Part of a small language model's weights.
Size: width 160, 5 heads of 32, MLP 640 SwiGLU, vocabulary 2048, 9.26M parameters.
Architecture: RMSNorm before each block, untied embeddings.
Training: a variant of SOAP for these matrices, 624M tokens, 4760 steps.
Each number is 128 + 24 x the weight over its row's rms, rounded and kept within 0 to 255. Layers, rows and columns count from 0. Numbers have three digits each. The size before them is the row's rms in percent of the matrix's.

# layer 3 MLP gate, 640x160, rms 0.152, rows 82-139, columns 80-159
099:172106134181086101108152139096103110106137141148146124143126165146155140134126142114121122107111139142107121124162100077140188136118119127135141138108145120100145113155140147179134178138163133116101118166103117119168120144147118096155126138
094:132123147127155144127092102137111171114134098179099099145128135123139099101143148163153176127109149077104113157142104108148135142129178157114150113163139129107116123158100145141118200150112098102111114095126094104164120120141169133143087136
097:122132132093137148112130142178112153117115112149129102083126154129101104121140154126112127105111157113098129126136134111117148105189142068124137124149139181086107101115093131072130192109132156142144127125135123111157110089093144110102144108
109:148086108128143121148087127065120101146113136136084100151078134121089107109121110184101126096151125117148128153145145145142085104137119099134122103142105130125124127191134121134098133144152095139120142106092144124114110146127114144099150156
088:111134135094146111149164143124147106144121104118148133112090149111107165141128113095130121115079072116167127166164158101118108135128140138117148148117148151169086130144132160135144113144129110148162165142157115108131140158091138122108141137
103:105123143091114120131170149157138143096124100154122171103153106143136155137167106118103125124118149155126139117146105121103112164121111121119160159145111114088125114090130147125142133150110082108145171126171125137129115141160082131143097117
094:137115102122113141135159137149071096087125130137139173116167135133118165148152158140159153143166070134155112129132108122148153103138125141153144153138158144158142122159127117086076119132182125109131130159151126154120150154164125121135078129
114:115114142138119134141114159140158097093181133135168154172103108127089137128112166153129106086148158162127123163132126128106138141125119157142109110175106100103148103135100158161122104135130113123166118130154083132151136115130130146137102113
100:109201136159148145152126147115145132105106113103134129108200116113100143145113157167089096159142129120120100134159166109161113144122137147103106130114106089124143109143123111137157181145130102122132107146112124108154105091129129135113126130
116:169111093128132111098135141113095145149116148140156125123114164118142170134182138135142154128113119119139112134133133094072128121155121161138132144157102106107123146113134158115175136116114130138120204147129116124126099132168118148166109094
088:194138106150150125138126147117121098174127111116087141153163059140113092114105103132126147091147132142154161136138085113114073109132113099162131111143154121131185112124115153136111112124136132112121137154109102136111131154127155094135108135
096:183128128166148139168135113133170109138094153135142109182160111164143082138135130133153149156090099097132137136124132073114143123106146121127131101135095087136132134184114095180116144145148117084065120151116115121188112103150112148192155120
102:128115156083133143124143133126133126117124174149085086174161113145150150123120089132102140132134156146109145115128077109135061110118149109125167107131143088094096163103150144125105130105146121156122106145125151167149109133116151087119164107
116:112146137142108161173081139118081156146135138114112127133086098091109109164134099153108130124122163120138087088166127107148116136149127128188126122140102143150109141109082113155159152146114095164148128122114140130133121165161149140134136144
101:130157140122156098116124155137145086121118135124157125122125170082094160143144109103126167144139127113149150124083179114123180125077122125154129110086161148142108139128129106110117099171118133174181154117156139165098124082123144150116180161
099:135109123110113143136129132129148130111081146122142121152127157143121100162124157131129123148139158145074137092154118151169118130100132110160146097156155093113165129122142134113106111108152152160153129126182144130106151116114096100159089124
090:114103146154138137183107188104146143128162105105093142135138112135130083135115114115115128123145143178111146146115101157125123086121066125142140156156100125139144137120177095110127137120177116126150136135112130102137131136123101133093120138
086:157143164109133154111151137109116123112111127169128098117174110157158122171178123154097138148118161104100198162118123133127119162097147134138118152139158106110124124150128101122133154127156112142142133144096108157133150098133142115069128158
107:152118166133108095126101070111133102145174141142130114110135123110108136127148135139104157126133148109135178121137170177158104156101120148122111101106109135131147091146122182124137100149110132085144123124092091098147116138131155140109055140
105:133130132126116160105112147150146162144111114130109115163132128159125169166095114102141126120107131094158134114110146117141120103113123099107107126089153111148117157071167082145085095160109122190138128129117163106130142125138166118144120105
105:135147117169153168114158104092098130159108135175125144146088101111100088146126136127127103117078127115118157109111122128134154143142132085109138085102161125119095153115135147127130112100165118117168168137168159143130131112136114141114092179
105:135079136112136107116148141089148160149100144178083151181112107151146105143154143132095065125131114165109095154121111101111112089133112085113130099143098101146156122116149135094153125164130117120138142124131160093078123125114161100141143063
113:141141114134106153135161105106134122113137111154163153145093131107120126160113131109194118145138106129122127144092155152161191136114125090134134145091161130091096160109112135140111134136161133104106158129169072122135154117143136132125120112
094:172134111146149144088118124108142120062143128171140129134124088134135155086108113165060109094113144106132134123131140139082157092150095062128111167146130107137147138105144122134159139166123109127175188078145176122157075096120137162109119120
113:146101089123121073173084097131132098117128155213142134145102114142133120125149180151143101082141121111122116094149096142132135117133127148080166177143118107136139124118109164088133139153151119109137154124171100064127116153178132115131138088
101:102122152096097132134188115135103161119156116132115148126123126118120128152070130113123136140118115125119123110167144172136114136100116133129105154149120088115116106142136153146099076195110081120129109126145166085121195128095146110125178127
090:106141129109115081148105100109161085123137107146172129118149129117169124125086118135169088151168124131111154118204083113129131144120155129107143116100119151140136144120105173138154137172129152132133152115152134106157117128153116131107122147
106:135086108114148117198166136100115122161155103109147143112163106129126133136133139191122127073083162135133112126118088122146124054164129152165118124071145144175101141116144131109119117133178131099132161135127136130114148128145116128117121119
097:154111130164147156093128141180090146142141159157117116146096119123122129116109130160139128149115176136146100118081095118157057153135137130102145148139105130123109169134136119139105126126133120147135086112155168135128150174125083095137119129
098:113101152119112172117159130129104113149118144098135137122160124109160106151126124098153086150149156135152108102114102145133120145120096102146145108144142088122186157141155144139077172157147118080125137111111116128158132103121141144108137188
082:144123108153154124124137160096133100102123149143127113100113127166150144098146125111151104129124171125108122138154129123105139136147105162151173133126123116101137105105194131145150129130131131156125126136170145121111126080142139187144114135
090:101101128086145135118115091123067131123119150178143146111113146106163139148120122108148153153104124095126139134157113164130146095149130138159136126131151117102139167081146133123125171117146135124105140146143128120094103108133123126150141129
109:099136173136100106106119167070148139142139153113175146179126149112154093111082128139098127121131135184135127156090140101125173112153174111129157139124135144147108127135164133110149130102113136124108104115146130117077155065126084131123127148
094:159167142121099112159128082139102126134164116095110126140120130156076119130102128175121122108141124131155149122122133112121039139136080124123136150139100112133128127173142088082151145118095131083124146118135120125178099143174121119103133142
099:108125129130121153115127157086141136068133150124070128109117135144164116140100163112126163144143136131144084153119112107094140092119171121090108129112119125091095108142127140092119111136056143133160098099132140158116136099143107135117119130
105:115167141134102119149137162132104152181124133132140094146136104128094165168161108146125140105119094114177105130103137129131131109146166101114134124147155113143138128080108099131155146122118124155123068103147137122127117138148146100124114191
116:154154113136121145135162104139169156136135108062171112133112145158125123112157077107147101135110130096155169169175091147099108100123104134116128142124138115125120121114130114170162137141119107156152114157126134132138139124181109113092136144
094:136101122163160121141150135102130102102084140133124147121127132133149125106128181166159138110135131102142111132092079113136147087149135090132135148147136134150151129087152107129123146141103122104125096125129111119091151149141147113142152209
102:191167145150153144116104160136124156165139115146134128126129150103136132125135105114095112164127159189099121152085160155111163103103148142183140164121132095122103126164094112136130140143136120120106146119160131133153104115122141157160133143
095:121067132154129147115113173124126117150158137092159120098120109103137180113126159113092142109075126147163115080134122121067064133113126167142152136138134136123128106130119137149107159153097143135138121113201157147141144179153115169104100125
106:113131095155082145123140139114165098109139140153102090133161111162125103162151112126139109115128154107109109103103122127086136146131190122144122131167093119135144117160168147123140085143111130112125145106109084134150152136141124134128116127
115:120143139158127139097144159116131128160095118131122132145111138123138095137116119105106140111123124141147103114099107139087111129144117113144086100155123116115102142150128099072120169134127141085114108145129170136125153157101111112122170171
103:128133135098134176142118095140119072098119104107160134137116122161088132129109153138155123130126148136164145159133104131120113121149128110170105133138139120126129116099147118112111145147144130126170109118130139160165122189145141120122074133
104:084139170156122132159111134189164144162121131183155102180147136117106122155122117130134128131125115115157147113128112139154099148108121151131126127119130113087155126123103137155124129176159093161115056135093145133097139159172163136162083124
106:121145109124108153151142156130132109117082175131088143115131115127154125103109118126148072145144104109137141119130136132100133123122139107123133126081080126127118129125145125093132126145171135096134167085123199113085136107154168105116154121
104:133130131173109131147126132113130097155125116160122146169148147145110157105151147140133138092102121118100127114093122099136109148126160159124098142122115110106140203171104111110117164137146132145098159098152143112103110131130130110115147204
108:191142141089148143109156165112106140107140117127156142103052147127131108168128082129118138130158200101137119142138172112151170121106147131139154158158125136151134148087109125104140140105128124121112103133101182100144118121142126121088139151
098:165118174150090146125112114090155135156147161112126077073152104130117118134128088114096120097130107121151159166159139093155121126147125136078140123125120134146131132130101132136128104105107145099120137094137175125119162131136129144162124100
073:131142141117119103155194160086148137125110114132053139118095115139147129090153107121120103119106131137144140128103106105154091157160134120116128080112095140116127110132136128152115118142112088124101065158125096156157146128161133145120177125
089:174152163153121134100147115120129063122117106139157163100114109147145149152130169169156091105152117167108144134113149133134122162117148129132119104126145140138112145143112117120123131137126088115121156095126137118125128104139154120116127123
108:156099140105107118157139100094098068142136121132149133127125125162149113116093144142109133164149151126122163124134117122133119128155164140118176124115125115111095144118135072131116129140112107130126111102110099149138105161162136121103148134
102:130104087147149139130123151099142156151149163140134123163142116103133161101165166123098098096146102172171096137143126110138121142118160108162120112132134119103119172108121154166153113128106149108139128157107101120102142131151138120133130148
093:151129125110109073132178107174115121087046139156142119116153140141122101126114121114132127154167143145116149111089156085105121118151171116154151151117150115169122135108152127115142170150118122154125122125148150080155123118162113159133165185
096:089145146146135165125155124180112144146138114107123091148137169122174133101146078155112145101109146163155120109106105135131123126113146135139122145124115154118111082131108104147144154106141152080138156109128115097110133128108132100148138088
097:123133128131121135156122120140103121104119147140124146121102109116117141110113139147143139095146130127190136113089108142097109112136139085157091105126156125099147123126154152111095098120138088123143134177094125125148074120194115179133108123
109:146133157104186171129114115123127116092140100115115141113141134157121106132166130196176143116137124128161168137104121122151144160148163149115137083116094158163112071125122134105164141127118155122114122146137139110139114164145096125121091145
091:130139124107119162112142154098112146172128122116135111152102097113108173124181125168147087097137139121156111125115146117109151093148115155115088123135139159116191104150162143163151132099109130163133125134083098136111109156107142095150117101
110:115106137138142182093136128135120166157123082116124118136113125144140174115124154139129147130154151122142116096121161155172182154152142116144132051145108127127100144116115118161115154122165110122109097109123171142150138123138090123126133156
# layer 3 MLP up, 640x160, rms 0.151, rows 82-139, columns 80-159
105:138121146159109161083159129110118112117155107106177099142146147114147104095121127119151093161072107105117162166126142098192179163072117154131113129124154149125162125149153157141159152097138115136131120141107125122113138136123121107164134124
095:136129143147138099137078150099115096103099151154135174128132152131109148105153132161133136141150162112122108174138068097169151133152178122118173093116124165126093117160099152128125173138106118095148121099092128099146155110140128136107105152
098:104142120170134152130113122100118120102137098135140173147125130135137136137153130115153116121138112143127118168144145147101097102074105148137134172135156098168147146167149098125136132125133150093127120158118104179116113102113090135184128174
107:124164156112148174116176127165108156115155131111168174138121146127161127146099133098146148155126118153114140148114118146133156176129185132125139152104175121119102140063117136086136124094134149128108074144143127107124144122112128097142082146
084:154113133184143168133110139139097174141140143117123108142159124134141082158128120137128131120152150143080161080118124140106142102128129180139091173121125117127161127082162118149130167113112133099100098138110126136121112138146114100148140121
109:114129122107083121132163154188157143142128120131107116169168158125130147184140119139081078142101137124079144135130102158107096153146105137140146159111075124110133116137132104140147123156111114123125178101147126128136144122117061130130095094
099:115090176140102183115096143132151123103142115126122147169111128083165092130086115140113132135117118099123171157113136148086129114146136123064106183145077114127130118139161101120157102163088121084110113128109126108144110097122112144121150098
115:129096180101132115133122119128131109144147200167187148162126107118067100107110106177165140071095132147165135177121077085127101151127134139155117095120121163136124119121125113148119111136155066057144139142137115119145148139131161127129102132
094:109117127098150138096131114112109175137094119123103079093135101150110158131139135154131154126135113069130124142127115151118125120121135109094127103125160103159098120108155104157090182172104129125109132135144158119162110118156138148111128147
120:096123142126115141178128113116161134140166109152092128182124096114111120128085096132108117109113164137148134095101130142160166145094138117103161124108157175120121145149111119160072092120124152134141114146155152112132138151105130161131165137
089:098107108127135097097115109163147141195113100117140110173156127141118105125144155130138142120128113118137106144149144133109073144096111144123125110163150075107111128154125144142132125118178135120117150103102134144164109134128152120161095099
097:146148122158124131161151094094105128155114155185143066117070139126154098098130126138120129117117108117181098145175138150088100138122137135136134144106108134121111156150088118126102156125144076115128097139108155090163109131146158145134145101
102:112124144100124139129120138126117123104138161134089102162144160138162162088123083134117112116104186151110108093150095076149101112105121113108178099143133115108101141134140135141107154079117128103084091145122152164122104142124146097078146113
114:158146118105138120061167151114103116097143110131113136149161118149139112132092143099134142137114066135123138160112137121104122105128153144110120157143141163075150130139147142109089102079089171096138147099110142154127090089115112158121119101
095:129119111135109150150118115095156140145135155109093122126125086149140094108143145163120106114104125163097136125140074126121068130179136112104121124160102149130162124135151141128152134108125113103114098118106086091166147162145150097148067099
096:166089122089101132149173157134171107107132159147094158092137118126114079106109100122144124128122126133135143112125143136135154130141139118090115096150111124166118146145129129116139173125122060115117152142153127129130138193143123158137117100
089:117144169183148124163129136106081124162190131131095114093159120136171158133148113078124154128173149147152062155141116092100119089160124145110150138122114129140150138076124089128130108112133169118147148128106148138147134144142135117126134136
085:174101114127145102118154162094119052123117122082145095123126109111126105131159156126134133159113114146122152084123125104118110112110163167118120087136104108135124127139132099142128135119110080136168156178130105105133119121116147102136108118
110:121144143100110112104096061164160147142146171124154097132157139110154137115177164141109127116127133118155150116126104113165148189108124150132178126128144126116102105128106172136130152117102119081135110125135143121132135150126152137142108151
105:155142151120138137125127118119121164119131137091125124189156129155113108112077107117139127140102093164124174110126116124101121127126080124143159194170113075135119173142161132152126112124128116136149185117133151090133140146103132121144128110
105:109112101143116129162154103114147124040139119143120126113143148121168099109122134118135123124163092176111099147136163093104126121144128119138129148162106132118139129127138160123119116153065111117126167130124105060135106161155142132158157106
100:158111149129136110125126146115118137137150138119142159123163111143067150153191125124153123121109190137074125147106094148113149158135112148149107105152131114137145081098110156114146159101133093110126150143102114121122111163163140137179108097
111:118142183117117121131144071132115074087132140116128131115155093112104109139136150118173119171133120118113144147168141122145199150090127066123113105119156132134143147105110140092112115148135131145109143159178082090132164128149127105138134149
095:138129117108144137135137117130155112096118142100123103123130110139139137108099132178087090087114148112130130140145119123116158111102088094114093117085135112129142100083145118116145122157142118125139164043137159137140081070122143162108111108
110:128059152097172133170105109093173116135133104135117117186160142135147130129118071134132095122152133100111141164127146137129122164147130115133102125104126133146095120159158092170118132105111094100138167135141133109093142125143090117144147130
107:101169162107128152112138139144157137081114126100158169107168088125176064146120115140132142159108116155137120172104111146097126142063115143170098117136123127114119142105120113108133070137121119104142099109189148118120172113116127135124136132
089:116112068104127129118113124119160079184135147139127115104140113165143116137149138148172100114128120138121127159126101109143170180158164164150125108106093122145123147067153110089164122129141125148154134158145106142106144172158138111115114146
105:104124112107134142126099128132077147104137142140081115131143127136127143151116136129132139126137152145086125089172090203087124087126140141121148094140182092113136145103156177137082161147119094116081133138127086133120123161132146093148122109
099:115154122117084125101174122100145145138141118109156097095147161115148110137145094144151204112126101126130159118152132082160143144165103138171133111123112120122142080133114106091145163147131150159103167116123094148121127093123129127109133164
100:151143155122145131130165148123141131141124138090186152156162122127144159152126153136115108137134145134150120104125106151118080139108112148145121123170127156112172088124123163116053148134145160083134106129137122146164117114140092130150115138
083:155133074154140108138110141111135109098142145115093116161145103149112098138159129101188138152144164127112106119113114151117149109124094133133135086127171158112136126094167127115117114135156129158121142134140117120077117110111123136115087106
096:128131129106143164110084099159115124148137163118122138113095109134154097143115135102140137131143150150153150132163106172105162122132119104147105140129127105110152164124156118093110157118130133132116099102148122130116128117167082080130139118
105:118169170125114137117098146100121167176135171151171163137124131096116107124110111134090129085121135162148131129088134106143129128166165141166169118095156159145133127102153135102143138086142151154097112111136142110098108113141119142141142178
096:165099137127171159123136124130151145166146128157158098119176102120163174108129135113105111132125119157122157143111137152152128157151163135132170097117109105128139142081135137167135134129107118150190105132106189142114096146209105121122109123
099:109124123137139104132120134133162106114142136156101137117096140138136114096120119133115185132185148094113058117144128172119133079136137133170152097153126085114115111132128153130091150145097122094112099117123139121117113112141137062078159151
107:106132163118145163121094141115144095135134087135171110167154098130116099134099124112042091071128097141107069101120123101108129127105125092114134133149123134158208121078124126094130128149109108164108140112098080130096138164149114117135134152
117:095112113104129093100115130152102099120104134176114142102126129089131127149110198154137159110156136142080077099098122113142171146130133111111136115100136165120131131140107171134120147130127165083111126105144140096143103133120174127185163134
092:129135133173163146140147163099093116126104143136103129144113136157156117098136156140162128104101117113143128123074068095134169105155113120136150130111150105141144127102168087133119163133133094129140092114141125154105126181128122110158139198
103:119090123149151126092172094098161122113126073150120129142103146134109116121138175135132162093111137093089144106180113129101101182192108121097139100103146158122138110140163107126126147115128130119092142167118130148128139145111104126103127115
095:138094113096128105156172158130086149102114103124111127125133120154122110126140105093089156070060145147143110158115123131107142125160158114123131111145146135146122143141116121124079115123083103122138156149144081161133124179117075139136102106
106:107115099145085151112144150105168076118125135136105088113150097174147090153156117109143116106115144119109124103124127124084133135131176136138136136176111117117135119157165131135122084124091103139117133061116090148152141159152102120134117111
109:142097109126064092166110129135107141108121107115151120102139117134099157120137120138162114134139134113152156166127128154157108103138130135115182147101112147157167104158141166133105147150124085142168120122123120135123124139160107128149124125
111:105114128108127180143121120156111158150159158132151134149141116133117107171103127172139121131128161141091126165152114125136110128145123158153131123149159144107146115130145132138070116134102111144144159148123145119151085098114095112110129144
105:111150127162118126115134062152118168135146131131087146178105173098154085113086108106140127111152119160148135137139121157095108132120137122144149137172103109085096129151113141104107146144147149092126117164061137100133118120107085121137168141
101:150099130126063120086085125120173118120171105148148140113130106117114124110136159112082140135136143147112118128142062143123127118089104119157150134156168106125129163126136147142148137114098127150113119127146121133132138113106114154143127155
098:076170094154131130157153104130137145186115160117134102129167149112115150115125155151134137112152164116126113103116135100142096136157149164105112148123155125133150196122134093153160164114166156118112127101116157137128104159146147113165162137
101:126110082122104136140147112127154129151109121173136134139121104110171156086136142081132106131119139118122149110199118164116062097093059112119144139129137113102104142130161143136129178114123120133101145124147115105123144146124149089126113143
092:125136150121123133121126120079152141047099123161116138150097090115158104152117141090138122143145144134097160165141101122160163129134087104145131099128121132116115125127114098090104164127097109156140140120135085117143156108112131132102166138
079:107112105102134144106150163100132155096133130102102154125092135169171125119148129082114159174093135134128135148070118130127131149152142087094155110141118139105133136102119142129133124107068088148168092163135092121154158141157148154106131111
093:103141126130144117162163134141145199144118102157122120145110129120129129089112123119169158107124109115146144176123170082095139125135076099132127131114129137115116113181119130155104132125133087115122127150117145176072116137134134131170135146
105:084123096134104159131138103140101117116150121122132144107108156107138120109140112101106109103133129114094145157142178123113092179118126102093167123136139106103156095114150137102107112135115135099083098108103147153151106142095124155153148157
097:089104109124142145157155130159147131171153134174141154111106140157118101102085102134086134097134153126110092142147142143145166116075075177147099164123131092114154108110096110132132130114138130164142137087163126177128129111145115112127107077
093:120145153109131092129183094178140121112049114160136116106153111146121077129102137119134096172167136125115160117096161083109126119156164130147154145114151115149130148116156123075116174164127118151109128100154140094151139149157087162137152175
094:103128150131128105138133117141107102132141151106121144159121151099160173124137099119101121127123118126178107076113094087135141141078157167113125127117109154108116128131137127114117136130125118113128117141116147111159117138107159137157097089
098:136109118132136142156140177116156148141126100078128137101193155143128102165130109115127184160123124136104095133115118116166133138103066120123121140138123153146122175116114108157127148122136147124146133083129106173119152107064158094136133110
108:117123099095110083133138168108163128148133128133135153144091098114098138130197119144085103186141113102099117091125171173094128094125142122115099131145130108143131142141131120142134085129143070149125139102123151128134170116139179120129137107
092:120096119099116115110122135142091120162153114097151140165127101141100137120140129125136122122097126089139146079109115141112141103119090111127154150132076121115148113150170134137163151109125131145123130137109122099144099159103113150184085094
116:148120155112134173089116133117105103148110156087140141125142157137118184124166108110109132167159138153125131103111109142145160137144159145154161072095122127143119124108104130186104124129118122105131109094114171144141141111131104096098110144
# layer 3 MLP down (transposed), 640x160, rms 0.133, rows 82-138, columns 80-159
101:136112161109131125139091139135164139134098117163106141146119111114138130141104119134175122125193129128149128162127156165049083068183167068129167098135099113102128144081107121100123112134117168117134152096179105164133143109120143175112113121
098:107113181161178101118101125137143132105136103105155159135140167109137188144133135140161121179126124128093101150146123119148157135147139118121161125125101187126164122117141127163155127110134126124162108136145147085147146118110132135100115156
106:123132124125161160129107122120102143101172153107148119134172110131197134113131109078122109103126108102132101120115123173142115111099126126129147119104118130161099159142140144128110139149140095161163115138125063150143124200177115155149098136
107:135148113109136149107157105145093144129183117137137140163110171105154121094121155125149100115153143156076146142130111118109131163111188147138108113132113125108102107117090113136124142156122128107118144084107179129124127115117124122154102173
092:102156100102138148137129146165090079159131105122125146125134175103086148118137137156127105124097086139115108141134154120124104140141121127148152149156144116151117126166116145150096102142116094158166157139155092126098135118142127115144134184
103:129118095118116130142164193158108128125114101151116153159142128124162139137143128131101123111150159070117142169135132167135129141114127125103170172098129144103139126132105122098112126181090104097113186122156132126143131101150126153113078102
108:171145093129140072154128106158095129142114168120146120116114131139088157107119174138140124121152128123132099135160134125145109097075154160127150110114161128130100159148095171133143115119165139143147110098120100155115134135153124127137076130
110:110091145129127118158114090139114110136143153126135100132116126116133145168120171151124168089124119138151108147198091116139146141109107175155162130147126119113125115150135114123078121174134079118150145185148107096123129103170129154142130127
095:115155137121139144142117147114168113122121129147093131121192084102097113122117131165091116107102144109122087113130162138117136106110170116107147127046106112181147140120168126164168170152128138106117129180123135146135126095143085152131138097
111:086093157095112115176134087125117163133140114115086128111108130167106125121130127150084135090114112141125107152153109125160135161145158092134112117143104127140122130166115074081170154078129175153104121152111142134094099112149120148144110155
084:100114114097108104130065143099138123128117116089140110128092144127120115127141105123157111131102147162112102095081074139100135193110148121159114116120105127125164174149135108158102134150158119132133136141104108105127086106121140173110160103
095:132132113124151079140150126105143131141124169142161087114111127144142125113149128103128076100133085113145120129131134151084149160112103165139178110114089159117123153128099114178129126147154103099125116144151155133140139132156181164153103107
099:121139116135134088157136125125123137102096137132159093133145161141153185090144097143164121142150153154158081097134126076143111137123134112092181143150145093085101136168112085118124166125122155154069115106137134162103095120087105136128126114
103:116095118148133122118131151119149128124103105106135099129172137116105122110132116122136156138122119128133147123152102146099112162139162167076099124171158152189131143135156125138143097115156141140149129142128118117151114137107132123126125131
093:111146126116079095116108133168177130111146100113107137121144122161104116141145166127111111135107154069123120097117098110129091122113104131138169122121099156127143137111095088123112101131112133108094087098148112127125147133125133144138150130
093:106122119114120123134103106141111106132151131126100141113089123126128145113149121134155138158116087079142120144147106132095162113129146161121162112122136117109182133131092099097128170100129126183130109159105123153116152146113096116158094144
098:107147119130129131107158100149112117132140115110122095089153169122122161145171139101139104121123157119143146124141139075105140135115156130166221103087118157117102138101106148118124107135111167123113134152139153127099155147125091142121151150
084:145093084160142128114145105088139124139131141125101115114131094135122155117138128104120126130086151128162158091106101155082094095143171123135167100114133150122114138135129155155111150128124129140092154098124114127141192115086110132111155160
105:122152116157085152149149147128154122098105106133113150113061112159120071118145156132150155110088141109143097149111094116100159144107149146069114162126117162147157132106142102137110118140108154118117118085174152128110145163143104113130156098
103:110121112129128121136106132146152171150114158164095108128088127134135160108161105113124176154118105119120161122171089128140185178158131140157119080120134138130124133126109130159109109113109110162141162115131101131161125166165118083106155114
111:148147117122103153167118101112134139155137173124120126129186110131108118140128100172153075089127093068161109120119161114119087102139099133146159133129129165144118155172141150142131112155153155173095117152128117152160115127140145117143110104
105:120160145112132098097079111128143130093189133129151164089087122126145103152146101128154140117140162077145129140131176145115130111154132177123124165138122151136094105132125143124117125111088124134132097139171117132119124170174123149122104114
108:109157154097107168182081178133141102096138126161126135120152088113112155149134065155122125146148150116103101137095130115168112156143193115132151097124098142119126120101115101146121102138109132119132142147100161124112131114117145127152118141
099:126096131108120151087098150116133140113137180143159140137111139174152125118118096125073169115096096095097093082077109150097149163086105115103120104151140102138149171104125101107099143083147132142113164141130131147106103117113084147121103134
103:092114121132154135106138134116144143122126101136130092188141189116148124136162097140126109151129132182126116152162109161126142122127165153143136116129148118138123156128090142131147144058126100156118151147106096119085154166094130119120148105
106:132161156082085158136170167114134141079169104128134127140137099120123117129113145123137159168109128156189134135147107126130113142094113099133113102160108111115116112168123141132150087154110097134125110077183166157115172111117141131148150155
092:080124114112145121126122133121152098154137098099139071108151132140145132100097108180165105166141098152094129132143089133121119185096151116087131121104101138124129142110142125102122127153178138127169109089182095163120104120171113115138141098
103:193100108135164148104170132131102119121207118101124137095153082098091132117166148166128143084090136106120115099133168130113129088123122166184109114145117167151101112118128123136129149125138133090143123149103130142117103156121146101122128105
097:122110108116123132162150091142125099119122181153171162117162136072128138061143153126133079144162135130131156176151097141102109135109094179127107155153142133116122117143177114176131096161120131130154157128140124124100149082113098099104127142
097:118140147113115143125135132134123144142112123126124127134142132156123137173176090132122122145141095117118054121133131131133124145114145109114116085129079152158120114154145140106124168105140147083137101127154133115121141134125118154127151140
089:150183130141109095126115079099101132113110150118095137153118149139100152114104128127101150143141159129105139113128112133116128099104129132146111136146142151129126183095161126114126131108173168175121156121111104097058139137119127140140106102
099:148107146132133157113127116153094108144105080163112146146110152098140123098113089144130052191145144118143139123113113095103087150130128116157155149124112144094170138110103124139107121114136135106157164094125135116098132136140121160126139168
101:103127135162120144091099108124154133131093160131109133136131118124130152142141141128106100091067126118126115145129173100141139133124105140132124167119120177198135111161152193125178160100107146142142129143103113121134092095119139132144149124
102:143162066129155140131139071143131135119112121142156118156154099150125148124141135156145150133154154135128121117184135155155149172109124131124163119125097066123184140137124078151128142121100120135143131176103167138146170118155115123137079142
099:157132145107129143109155123121139108127103124102078115132096127142132081109140142094126153122104095161129132140099150123111106152093175123173116164111125104102133101120156150092147141147134069082096062134102139134071136128143125187090115093
106:124134130087143138106121121130170107103122153131104114136150144167108154162088133154095085150167178098108096113118160130119129136146151127117115102140149145088161136123128135113125123142126137163080133122083139116118151164130122105142136154
110:117117164131115093134092141105088149108090135106132137117161112147143140137125187113124164109135094153089122091079176151142162150129160116143131144120118118137141144104115144123136129123110192121162171119110106112160124127104129103149123127
086:136141165166145132092135145113133178149127108155118137124119142097130120124137123112114136148096119133082123129083130099128119145135075168133147161144127150102091169140130127146137181134137135155115102102147173129132141215101104101138106129
092:126115133128119124095187102090112117108113124133107100121159149126121128071109152154137130137124159128111149115123115147125142093129171152130128115153146116121085137144167149121162099120143106189118136109137105144164141119158159103087087106
098:140142099130078108115119159112105195114160132111133174109140119104149158131123106105116097099106100119126131117149136124106110171141135200120142103179117137082118135111116114124145125164096120146139119119173143085140145153165118104129060123
098:133162116167128118115122126139162119149113170112120137129091095178148083145166096141117150094081122145131127139106140159125125097146167137099119136150083090105150144159142087118145117125155116116094137071117087134131152108149106095138110107
111:152119124127112089138113141133114120133153161145150124106134150122167112085152152092125115070112157114074119163128107127151117149114164125140190140086135109166127146096121157101156161149119118141137133087114144109111124132119106150090166102
102:115120142150144145139121147126130158109157145107095141117111110112110115157098156132139121121122142148062138105145095125122115108121139127147112183131167143108131134146126102139053132154134140143127129112146145129163137120140108145146107103
105:130115106112156121162144088148125182134078124107090172064148092138154166110140145129139146102120127140113111096139128126134145141130115156088170180148092135157115091122162150139147147083140167114160143114132122140177122150140106128129144117
101:159093121122087115128108117104098149135193147136152144109173110135147204123152156153104116115108139114140121128105115129145126145113151137126123134098140106141135156110143170105102075125096116136125062168131144156130110127132077098145102121
101:127133139101125216109134186119117096143157153113110152099126093097110131155140126103121143145105110163129117129121124164094160153145155116149139120125129107144125094110150137109102163121141140137126135103096092105120134160111121102158120097
104:070097085136133125119097095144162112116126097154116162144125163154112180072080142169139127095086142148154140114134098108122094097148101128118115112127098128109117131135149123170125105176139106138173074106088111071139116098142123168131153102
097:173108126146103135142123146129120078165139142112147142105164099127135087124126092150104100064133102116105163110133131093128143121123144099125149118172137133204107123143095134082121146098105132112151131163062192087116120126145120135148110091
070:151132158142131108135101116129180115114102101113081121106095166138121121131160130122118121133121100125106137095147121149113107111113083162119138140123154171079172172118132112133146156124136183154126144115127117183146136120152100168128159111
094:166102114128155131174112169118091119188135147161110082114171154103134115156114084132120143162119167114167113120103104139136104155160107150114117151121122103109149109123110132078141133182163140125095128130143084091154103133138155096121084158
108:110125088128151090118130172167133135097122110135148152125144158104137152120096083152147118089133144157113136163181162132115104134138098100123139121135177156122138078110162149114124150117135128114124111112126118160177107160108127104177077123
099:148160102102157144154110131103151134143116173108132073114079149145125108124085152130098141107172095146092105102101132131152112106099083168175115147131150103128115092124122126136110112168125125157136139111160172159148097137123120135113114093
099:129157162103118086159142098187129146145060170151131132127100130144133117128139148146131108123160140122123105098128112107105118100122152167126121152132179126138133144071127134108149150136133115158140158129155147120162134134158091142113128114
102:108153134154150133105151128162104137157142127124137129153128111076141151131129105114122149144151090144141128106154105093120110174085140101098102120095132122094153115105087170128078146135116133100106106160137151094156136145102116137114100105
093:151114080164168169120113173104121163128123078180163129146144106114144099164137098132090125147139129143145118118119121115154171138134159194130127143171160100146132133129108115116135198130132131127125123084143160135129145129128155120159168102
107:144099132085123151155149131123158117129129086135096099095113099149124072162138165140155117136092114107082186125141116132125178110170093178090141108127127140104146111119098106122116103088144141121125167118095114165128131145120153152145145142
095:141141122109116073121103136146110116133160150115160140160107134162171129119160110107109134130113139114129118160096151079131103132133140089142130081110133157124146104137141135105138086095173139147094160107148135102125126123111121118178060108